python train.py --num_key_value_heads=2 --head_dim=128 --vocab_size=8192 --hidden_act="squared_relu" --norm="rmsnorm" --bias="all" --tie_word_embeddings=true --extras=["local attention windows", "gated attention", "exclusive self-attention", "value embeddings", "hashed n-gram embeddings", "an embedding shortcut", "learned residual scales", "capped logits"] --optimizer="muon_variant" --warmup_steps=0 --schedule="wsd" --max_seq_len=512 --doc_mask=true --max_steps=4103 --dataset="wikipedia_en"
Each number is 128 + 32 x the weight over the matrix's rms, rounded and kept within 0 to 255. Layers, rows and columns count from 0. Numbers have three digits each.

# layer 4 attention query, 256x256, rms 0.241, rows 100-255, columns 64-127
094156109148097126205120135092173128117136099052133155142108167103123154110215107112181165135125120135146148110063188094145139125069150099119082127119071128161118109170106147168127135167110131
160144160164151141106109107134080110124100192151115121133131083109158113145173081150117101138162144150113135160144097092091166032091139141070113149190167122204124152132113046146118128188157126
102123120170138122158193098115079158136177156115171119153139151119167133130107127120120085081118157129189103102128166102111137166120137101102094120146102087155119064111112055167192135116080087
118152194193131144169073184112119181128149141135154151160121150096093153131147138079126122174124115160141117210118177166131148143129131137139145116097124112116094157145097134072151149144082116
190110118138148090144131135094084090095138167086132074143164090107084091073097159134047062104173177100146176132124125180151150132132114138163105100115105086066128125107153160143168118137089142
154119137115115175160090097135115141132172088078140141139117141144196140106107168135103077118202154121164116148158128143114130153148110144155205093119143122107189155112140116137153137109089108
140100136132100124134125125139111129103151080083157119180125112133121128125138166121075122090134187174136111093113138145087154117095151131110113131153112138139093143168140119181160111159149127
091067157148149087099147136153103163209119108160114142147122085082087085109163115099149112090153124173065128112136121146137179140151134127063076137154122114134127184145095118097060128146114142
125115172138125074135165102080134124119130143209111128137150075130123126150134150073127081121129075093133131144160100193156093140114148105109096147129145072130071110101102048174129146146116120
143113107103189097062127086144184136108103167122123109114105118184151173139152106139087144101087130101106088122163146180145081131116150154150113168133204123157041092084086139183158142125130118
143097176167083098176127059081155112082143020130059139144117056174125139139065160118158116128095168052161088079130171192155137175128193213175060167156080140087136106105150126084138117080106134
125154137127142132126131171132143100164137128136119154108133163168122094139084082158149165156140129086104160040116106098126186119068144137172128126134180124142157097171142120224130120087107119
151084143122101194065107189040200190138132136149159140145139069088101153153112085122072120139099096156114156077124160130134091065095156146061116157083095048114114114122097125146133062102148169
125140184155169118122142067114158114087132129164184134119096150164128145173097121134072094154109130090131135146153130130142114095142109164156150153127115053114133103162133122137126156119116157
137135087141176044137190132118146102149162202126103157180101134102120116092106142103132073117139139150169118183064117128107131170105147120098072143103143073101129135134144129078082107133154124
132125132144182152102107197136090161154096117134154126126106132148082084136129124158118130121141106103085122125005143106151114073102136102134087110105107140106141116096100140061159065059143122
165111093108132115101200173152146143137093109110127098137180150115135133132149156146176177178077153099048116130138107154136107106148129174145127147090108104161155133055153188070156173131130145
143078156095120055119129090155124093115108180099165123145101090115107152116173124123071101090144106138149174135107131134153141173106148150093126070162176080129129104093144101101141107137145177
206109186112084159106100096090093171137104103132131145115116117163159132124164170168137123116129101134153121118124137153117101143101143104168114103173108168153125117095105100131095115165094173
091089088130129167055144131119135101174151164125169090135162128123115163172150172111081098101091092114174114172127076140087105145153147134090097121105143114122149136140140121026142125180089128
143101094130120163122138146098044130162164130141169161149158153131105137164090120082207126132131188118131146165140156179076105103154125093131151110182119120077138218113134148184124107150149092
132142112127116122117116172176144088136130081154104163099130116173180156158136123179191130063195093124112124165121148138176177218092090155114099115149151111110120150166153193070145141159172097
144138179104112121112137108091194076131142102118127113156071114125160111164138115125160163126089154118184124075167130132118048121155101136103127162132145166120101131126143099121187127115137129
155193136149103114177173146131159149132124078177087121106144116133113154102146156104106108161129166189138162173087125133101129146101090167130139176060118159172167067148091158116149083150122136
090188102167181123162144111166128124100194126081134096153141203105107130137085155136144116155116126143103112180177106189165143191116084170184185136134129190123153171228136160067169113098106111
107112098146148114142127078134112164123167101148156131131112082092108192129139138078163114110074122166091116091105128100097169195139160124131136102138160100143102133116078160073107142148143115
068141107157109134142141165102119118107103124152089131112141045176096082165160097159134160150164113114138125126154179135116056127141073096114161230083128115146138110161156088143098144108078133
160095183155112134145131135116102122070133117153135147148149079114158133155129136123166123096121141149106096112145155097141174131133169133098028208146115131200086073108134130143124123116127144
125113123137142082142096158170120091128156115131120099111123140103146170135125090108162182129089154143159089122120035131119162120098120096148251175125159152140129129127154201150053144100110135
163116125172112086140130118059150143168074156142097156157077116119150130111139179125116058148110136085114132102137140122126121151147165117093130154157152045196107120176132156083119133173157105
109097087105106118145124127210192127199153170128169135099138118092158089094109157118155139142114192123185210167160135119121116099134176138125148135122154133185123095108163118147119119127172207
066160102153091130132125124146091174097066076146131129128159056094207065068130116115090121092195091090080192120174101116109150119097070156133059067136069085083123173175137120155096085147136162
106115179115154152085114192168162102122116168127138118093194041173080141102058098127098112157094165147131139218080086076140104107128057105105163106061155129086134137179150114130069134139118163
210102164176109106070104163145100152103126089122105140153098101130126175095113144180209096151042107097074169125150111106141102088127181136104176152111165107154123131115144171109163199127123189
062115167104083178079153184178123097083132115041125078194064121144091078193013134114090163112092170106163124165119106101090179060120122145191103097123102132130225118115128150201110173105071087
063154134112165120125126084144150126135121102100118108156083085121080103134123100110130124145140127107093196164141135075073128166133165121179154134208143077162175142079174130180129151089124118
188132153111049117125163095155096123013093102118133170119108134116111158035083131125129109123112085113095197162133108142122152136131094120059111150133153136162116100172130127131166100090132113
131048124207080105115137129134052100138111035125091115117081100109080137112120129170224157102087128150116065127113152132189085148126104173202072180136138148138153163113149121085133117111141109
130151075138104096132150096115202107131054097169155213083122103096137133166127147163148101220169148223120169136111121129096121095113088132125152121124158087107121092092136151164048159114099108
158104149166157116067162141075123181070151176108202118152109089091158134138107150076119154136150049129090085095147146121112104119148119063151138144139083171104085079135151162106063083093105119
148193167189149134125083086151077215082070098188122173073140150212080150185099166132153135083197074155153096174156124139149130121127168159135054180103158183124058125105147145086109066169163111
101075122086160075070144114101121119128127128197160161114157128077101101086152175146124165146152109146151104090130144176122146128158095093132141110156067099175132130145161105112094124113115114
101129157161114109103094130109177102091122154159107138169134110123078131159150131147142084158119138189128164155084106163102172119127132121175078121138114151185134119129166143174066111142206138
153174042153116111160150162107099200131142125084094150170168098116123083103163110134133130132117094101058150121134183128138081090172141121106134125114128170169085179158113099093088069122151100
134143139170145083136093120130136147123154105108191095165181119121094141100186093124193092112139113128146119148134137167145104112148118182145092098087080151130050112147106200080109114137098117
124162183160133097123105147114089121131164132132144146113128148136172110140205121075126136106142182102133176141137155114109094135103117146122172166174122133158136160079094113132125125144121157
097116115187104141129210165061151102125166174193134192095115113093055117114159168091058118159134105117081123184145162185137131104171088134124077174134113074148141144128072090096132124148107095
098156150120110074156123059099163122191098117117162106110164127155155128099154187156136132090112145118101147142035126165167109059153132132156064182115083161100112122115084102100051109130186093
147179115101153117082140129078026105142165110200133143111110196134123170154136110104121071074123063127088097149230144184164135120146157184163079178141112149114088169152061138107107135118110108
178125137160055093133118098046130174097170065121077140143097113097153118152091147077109133100147103104154125124121194105107168118118080109134108112105111153159116172160108062142088136105134152
102105132092111155174115128146154118154197138137125142153163109147124143184130148162171135122070128208089146139158113101162112180173175089111184074078128118149112165153148180136130100107128159
138126075157076135088116150163143127179123135110104155085187096194083129129110139090174145136132131127136090137050128154093151126116132088142089136122129136124103161180134103135106153175122139
123050080123151100080156092088058104073118098144109120133151155134098127092120077108143121123138175121084045219147114130190112108088086155164081118127140131145161160142157103075110149081153146
108133145098116171170195113129108128118084134159097094113143109137106143123149087139133111150125108146187107143154099117118115107165138131137117146119130113104157113154116107168104117118121134
131151124177148159116099178143154117159102105120127119124174120141119091132093082143067159124155137145112119134129076134079113088161148127164135175121124116133184161149128197137086124133087108
106096127160169143115186097075103153139097101113133142143103023112090105136116092081076168148144116143134057158101111143109099144130110108122096165115110159153129071134118113042101139123142095
138119110117108114098138165164138102140091138173138053144109156136148093118182129128031136164130139100090109120143070114124113140192158133124158164137148154132172138124156090148101120146095134
148161136133162161120144130129112164086129159080131128161132133159108152112183079094109124159185115184150116091099027139064157117134117146147128124136107108128133106081138123139096152091117086
164146148138137042138200140165113143134072118162144163125142085133169041115129125127130105075125115120122137202150180143125170109122122102143143099134074171133096083156087127109124096134165135
138116110117127156102149101155161090149143097068129120073142111118057130151136132109156146158150154118098122100133207119111134121100131073087076132164130117139103172119151108124114140125114181
106125110099102112139115151141132114123071143142117084103114146137096150141109137128092149070131114121170171146129075121117084103145139109139149114102143150087132137170086155124134149160159184
120111127086133194167099100112075140174104067154132122119088081134129152156100109101109099114146078118163138206093125151080150129101154119133099095087136092144112119088195114107101133099174151
109169105142138127048132121154123114161106098088116152129128145115140108126183114137106100111196115099115062154132130142106127117153136055178110142106197125122144186127110079179088077145169141
137118144137088112103091146160117089167137152147146132136163084137102107085130202191133128119138100125039182158122161122149094181105140172126117179095165135077152156169136113158125088131074066
175145055117141094100125087146036169135087144136203107161135115052138138111126106113150094173132127154143110129161122111100069111184083057164122079115118114149123119121126142118114128135124159
148124166129146098130188144129117078109157150119128157129134108130139098122160157158137075109113091115197070148083153100126121091183177129082134132138075154144142131089125145081112147110128107
142153140112108121120120150088160141122098128050140163152137120150141137175141096134103038119156187182090098176111151152143117129134117149063143124160166123144113125141089072066124162109140111
149163107126139110103063114137154121075153166106159112105092125116137134098161144133117154148138147171090160136116104159134088095143137158151133134121151171100143140207094136100159150148203108
063176116146137125083139129125102137120128133141128107179145159148087115089201120184096163146092098093102106117159186129108164106110083138115129177120116052192126161164114125156146101118171077
189175138181081077141101095123069126135176064130148085148129112128115124129120119114052119142150175197134129127122113171110112137115148104144125105168136191196114116137135137068117102122207117
143130164156154137132083166133127031061117146156138187094145132119185101154124107080142117125132123103126147185137033147091115126136103126117123116120176129162129155151139148148120149125166124
147174147098120105137127165106123140162117100109109184145136155181102186141102139157081166158128115083158142160096140142166114121136125106166153101125118121124144144103154080068165114156111199
132155122085036156127126090132124139156126146141123120164175128103156135096144095107127143154087120105119107091136140119112161113159113078111149115116124120119110156125107156112146117156166119
165167117132089184092128080091169153141110170165108104124130142097059092099112130151137102097181079137098146121169175150163103113125116168150090129143106065173156093175152132208117116121076170
111152124139148126087135127171116154151132117109144210132100092190141157111152193092151130174141152135157129107101139113109125139152067146115116116119131117113135173062094117148120110152064137
170189152157145148145124120132117125112104129110173104192111154116084130128138162131101087157120106152087096129128094159080140112161155104110123151138129161089132144119121154089134089129169136
184172162113148117108137157152127141099202124076112149121152148129150141112168063151151138166133153164078098127181126125159095126137112091162109151108132149093074138116108111124147140111082114
148096185143111118080091163131119105133117212146127150145127100097120144133136088134126123118129164086128069128097153102102129147085225135171131127077113098153149088131136157125137153123116115
101111140146157137134165086086129093107132113144118143140101182113148119128124129118109152129158135121095157127151160097145103167136191208135157082151132079121136135119149163155163124099112145
177115094171129132080119127084118117130148137113139149146132128180115063142093148121146154151142155091141152145100128113144111131131120124099129150133125117099137081154139139179141129075128076
140165114138077156131155103156176116105106134139121137155158057153174121151090144129084179139112144137135088083064133159132171123153109156133156156140112133130127109109099113098111188107145068
119166123095143207147066165120121130114108115129144070137147122162143146084138133134071136122133149156140169109122148118101135131106119157124159123121157091121123139072125121186109130102140141
116108122151099143106080147141120127131123133067146125085152165127134099158129100124115127095118140133072127193116143156134112103138155096104123103134167072104111129119102057134131137127134177
125129123096151107109097158167155123147135106190162191113078141166149129108068108139128093166136080193158130130102148159177095135126122132122089143110122110130112191130097110100103145084095074
127118172116143149147132150095216159083140162176135152110146137110107121138119116141136136158137114122115130197142087129122174171173064138113137136104143125108121109101139138184055120098153184
093142135106171155121153091100135122145143138127090155122105124144163062127153067134160168145130151106106146123136135144109089095114136144066194135120099118145126162164144136148149134117185175
158175110075156117144122118144102132092138122113096151127147125160131093147094125079117162146126147114128110112087124146182098180082064114161078139126094126069129103104121121135144159142119173
188162159165109162113148146094194143103110125165150110226122138098200133132150100099112086084170116160181103069147115141105083103101157120117068161131115182142149109133146231121144154143137152
134142063090068103178168165148111162157114146155093123140126154151133136166095115115167171133177169129150206156116141135139125068126073150152182118162138199119160133144092139112143127119145103
110153146116118179109134146058155100098153064106164153120124104099106150139123154109115093162139175118142139161151183125090155173095137171090148090166114161102158094173145141126161140148095113
126096073129115128129142136090115139088076099107114186178131080075148086183135125131080141128171148129143102175130134081155201120124112123125108134119152088154119113165126092137159058104151082
125151138142172135124125100147120103050122116054144173079169147116141128174137117112144158085091142102115123160117106122142109091152159102154133103108167073143136139137068134099087085144147165
127100148097130100122097139114187085093141133119121090160118152108157088155138125112029126168115176150128090103143101130149133063127142147104255125163125044164153229100169153159114092147169124
220096124112077178159203184193090159122187137126158152081199130112101154149193082177160126145000074170116074128214116210150138121093117140146180136168115171123125154144145171113197085072026115
128153139129182153108100106058060147153076187107109140178156089093077163150150158112123098150107128127112115127113101111130083184126112108139013119052178095126103105228091186073081173098084085
038190109142159164140076146164177110152105123116165124112140179087152157195188180180159215134238137210173166078131178111189067131121123070141118093149172078150147103093130134181140080162112132
079153148154095140177127166158099150135089086183146073120077087213110206111127090106129137144084123134187150157121111092106135151136128090190154123143158067116168074135119177127106120105097114
059127137134141084105151165190129159151055127098115110166103168123156136108172100092128109123171149138165127093122079101095134151124101138150095131119162182120131133111156192112197091127228120
071145090148152112155091115134133130143112156122100132103090172189110127103138170109124146122105137139153203154134113094120099101151156126087213218166194089137114114153097159164125125182143131
109173152162148052113206146129129116110145106108131142143076086170161055098176147117151147082178124110138127096161092098110087150123107092195169175190119126133128159146120120177151174164160124
134074120182151164089129134121127111145120107134149151138089117165025107121120104131129101099103163137130121112142164133166145141104128087115062114168148115092045128094131048103119126140104099
139096107099158144131092099119071124103130113183126157081170175147131172108129127151160065155089069102155105119146098134165183114153160136082067134085129109186109128107057167075131095080112191
164147166109092093089173219210127162109131071128155158145091127130090131094091148140104126093168076157194124090150170169102127108160134159151078085100117188157088142116186170107119146148158107
133131087126108097133151130119094088138149141185125127174137111150116171134090134094097142139121185124056049175151118178127108131126135158116092153125141206187126169136111136112212073161055200
134154101035177086138148200117098121081176079131115159134090144137155122153116088117138124077132139130116101165183069159143128137172144124108076062124127216133083164119110141079167150127127108
126134108208076122175156149132096090108130097162097147068066161197109150116129131140145116087202084160149100134156144091109115138115138190131056124142140203067109098122151139070174113166124062
155139174144123101154154079141102114140247126173128094128110106133144170104132142132108138086121081128129097120132126153169172128093139157132118141101107133061124117103110188112145144144143179
146109171173138123133115130155140157150118117125133151052092147144117129092117146113149113096160149142089110113172173108155112132140135129141156147102121085145133130132112166177109118126161100
097107123090113067126162159142188101179041140103116190152153123084155101077191093178118126147125119107142174114153159146131122192078143166123124147129126149092094154157132148166098170164170110
136187112104144115100135134223096202183125145117122094121121154143207089192129084140192170166058142080139150085169151183153076151155145095109185119207149123105126106146140087223127097127084049
164105164112107131125122152159111091102142146153146149153176104127124089113126169065114085165143125147075106180142108189129045112142114157159137158160138140135107100120140120103155088091156135
097107129139128164142145159141070187116121131135176109121130121223091158085047106131137128103169107097103105104094090210117066193158108190123046164089099175116100193125149153100125144115137175
161133122107095178052102177161130121085152100175128116086112071114141116110162099195154177095094151152104116111138120161100088109127120098109180129161184116125154118117188128149168135154111177
163127124153139136201130130140122099146152153033112145136174151113113131122060094184118095076173123042124117161139187120113116147131152121155157143134176136148148109118160161130156109150148169
119168148138130112159091107140195106138201115125139138156141172076138076164054124127109174136149140195121134074144075125145118122107103142153126136073134082178120119097111130178121117129145101
152122108174130183084121100113131128070119072141153140147158101141105163120080158101136146123175153145100108118112127146128146112106100203093125174127139181058135114120082172122087097154134079
103096154141162177131142150093158132134131147153107045159165127125123125144129103121096156157142145178139121088115057133071190081162090089134186095114133140098090098154107125126133107137166109
140138102124133180102102159181078130128119145131161143128151097174167104148117176173109094142128172168122104089123116161146080144182136122131113109161081121084138168132129135134106147136140083
133142115143106091151137147142192125122088124122132110119125106150149120120109159160071150096080105125144137174103149132175143166116126107179112106169117139185133128153123160167137091121121151
153111110110121171169137126091178141179102105144177115088084132131130080141112188136138103175172133177112090131085100144105157105119129124109175115108125085126115139115164122133101107083069115
141120106093151147119126102053133105118117155172127165144143180118106136140128137186117097133110156205128110072121111117105142076191103100133121097090148157134116099075115154094133136107129129
157140102183129150139106177109127072104085129150109129193140172136135158131130139181118109110150137180155116121156126100159103098123151046087075123090123144097124141124109174130144117119125133
125115160104202131166132169131104152084088173120136159156148113112095152070120134102093114118137062128138115082172106129143097142136091170151168160136126086116165104128137131142108141103159159
185136121116092027077165106106124128120152124125120178145081101119113086126089118135077082141125134161084109083158175100120107021163110092134120084124158110151142110191152130129147136097139135
127134181098152141141163099151147099159100148114115085162135175108131082116102109108181138186106159115103120093129145152126161184167147096077180130047196139119112160096099148140111184143100121
195179158168147168129124098145129116136103106135121043007131152172151134059092115113093144171132117117087113131186109125131116106143165140151149128097106089157144142140118166095147083150116146
142052126145156124106127148141144130181118144100081172131173132101161152124140146091133101164097139142104094128088106134150135130109133171090112095120141135166108159107106113127096154114106202
115099077163132082104126097103103119140103134150093153156079142139137119058119110137116164139124189108156169129103187113160099082147048183168132160184203161117074111149122143168079111145103145
172139112105140137157143136097138136194139169163113162118050113127151150127161111098023166119155068141112115129098101171207100081123147123115158153121147121114115095088067144162129127107084152
126147162132107083136140167170115095160162113114147183079124125103126117125126124135080157131153141161119147091135166126112163169146157080076070146168083089149153090099131037215086145108105146
109137117065139117138141128159106114114148162124162139072149126083142102154096115077113100117122155127167116100123115220160142072140090208136127153127132157143096169146112117066108137204146120
107079083083140158095158157140099084152115108108133183147148165092125134137200170081084103118096088143112174139097149146135150089103147195093122180146088091141143091135160060137088153113124122
153119104160163107171144134096159109106144174115124087142146115136106118147138146120130114107143120149086078152172129110094129101138111089131128153148095104135181186069096161103162116142135125
122171165116126150091123109175156113159155184083111093137100115180149140100143143131139131162124078136169147119133185122160149137181173099109089143124072158117130160171152094138154177143105151
135113100131167109133129108114159088145137128131151097144154130194111167141131107127101086172168124100142124178122152184181130113126111115177071116103099114125112153165154106054166143185083126
149159167158153122121110125122118129051124140147115131131143144094117148170092107155164105127065123094170131090165108099121084118139126131145119112145095116125091150166127195108105103175076114
150094197122128149128150138109106107098141104144083135122117087174117098151119131093127158151108150146125136147131100084156124104114104117111146079147105118071086093055122108107112103082084125
132134143180117148123152102120130091143103128080106136091147070129155110148147151119112158108116156110094117183120153076152118124124138143165161180099167119100146119101122078137145128098137147
181137141120105145137090194130157129160079136145130183141100124168116086132158149095107123160094151092162097149082122122151109164085160139131156133129116126112219135138157181150133087124174137
106188131167117164098115102113120110107161107121105171199128131067142133169112178116092118113189162123111192101136177125073144083129076186145126221143071152112134082139135152169135171153132141
110108071132136188068134125136121084122086150113127145110153110081121140141176086154096121182136115120166138149117101104167130129128094082113090125139101149103129169152111088081145156127162157
099123161167137120161117108196127083128090138121143138126147169103163066133125155212111171059159150116150142149170120124114125182110091138135135078110121145098148128040136103113126126198151152
195113146138081140110188120102124124130140109115123131121165114117108134124118171119128093123112165152082149137162142200157149112142135078102139173119100130192103127170118109109139105087148124
120193144098141067178087166120139040150146194137120190062147115175113129144102121119077078165094134160133149109103163144116196151107179108134115201105087126128127130096141117106084159158139091
080103128093161139159111086191099079129163165072154151134143112140099134128073073073175205127190110139138117150169067133081128182142151144117096086098141155106079090096095086156081115155086160
146120072128176166152152129129139131072154136118140072105108148103099120142098149106069109137132176229100130112108141085170171122146111140145102065109128196170123101096120129079173126077151131
105098103175178061098123162094084158147123094122131085153123119096109136097128112142086145180108089141148114095083082126058143124145103111132137108154115098147192124102130055087153178111130143
110114115133125132205139144120104149113105126109106098082176138100147156125123128104145132105127160127126141096163088115131122174074141136111096160129171107115135113081157100137095142127129168
073139113158096134142128136173102110113083134110151170102154143143111128102112134118088150095105143173169137125095160136103108114174148104129120126160113130161144157079109092135118158156144159
143147092146084170151188132144175197112125151124157122094182200155164152099120138129100125121117165139105082110097106164147143121091146130120107172051116129117182167141157110140146118083149115
153150103167142141157150124194118095132146086135126092142164195200110109131178135145113111159173154137111085121108158140118164083158131127134152146171179143049122118069119150133136118157068104
156097112133149055182117137150110093126124135117164133092171122124077138165109131128106100129098157114063132066119154113122127148109141105126112186148107138132098139128134081121147133144106118
042106064129132177145146109122098131134109149121133150098139145111104127127140112197170124142132130160175149115139179096139104125126105135123103159170136154160146139112118166136154151117148101
114116097137122117082173102141173147178110166152146188157135116137131128108208174128101151124085086114130091082127124125160099156144139120139125126134143059112170135087114158140141149134170101
127126112106077089151164125213100099126089142136108101113144166145139155132082128110181144076100125150125144123129139145086173131143121112158149132109108109163109092123110167117137091159127112
152155126146134205187107143165128108138072154117151084112099131084135100135137120120115117096157147127098160145177135148129153139161118142118111077109150107111135113135126143157136102118079120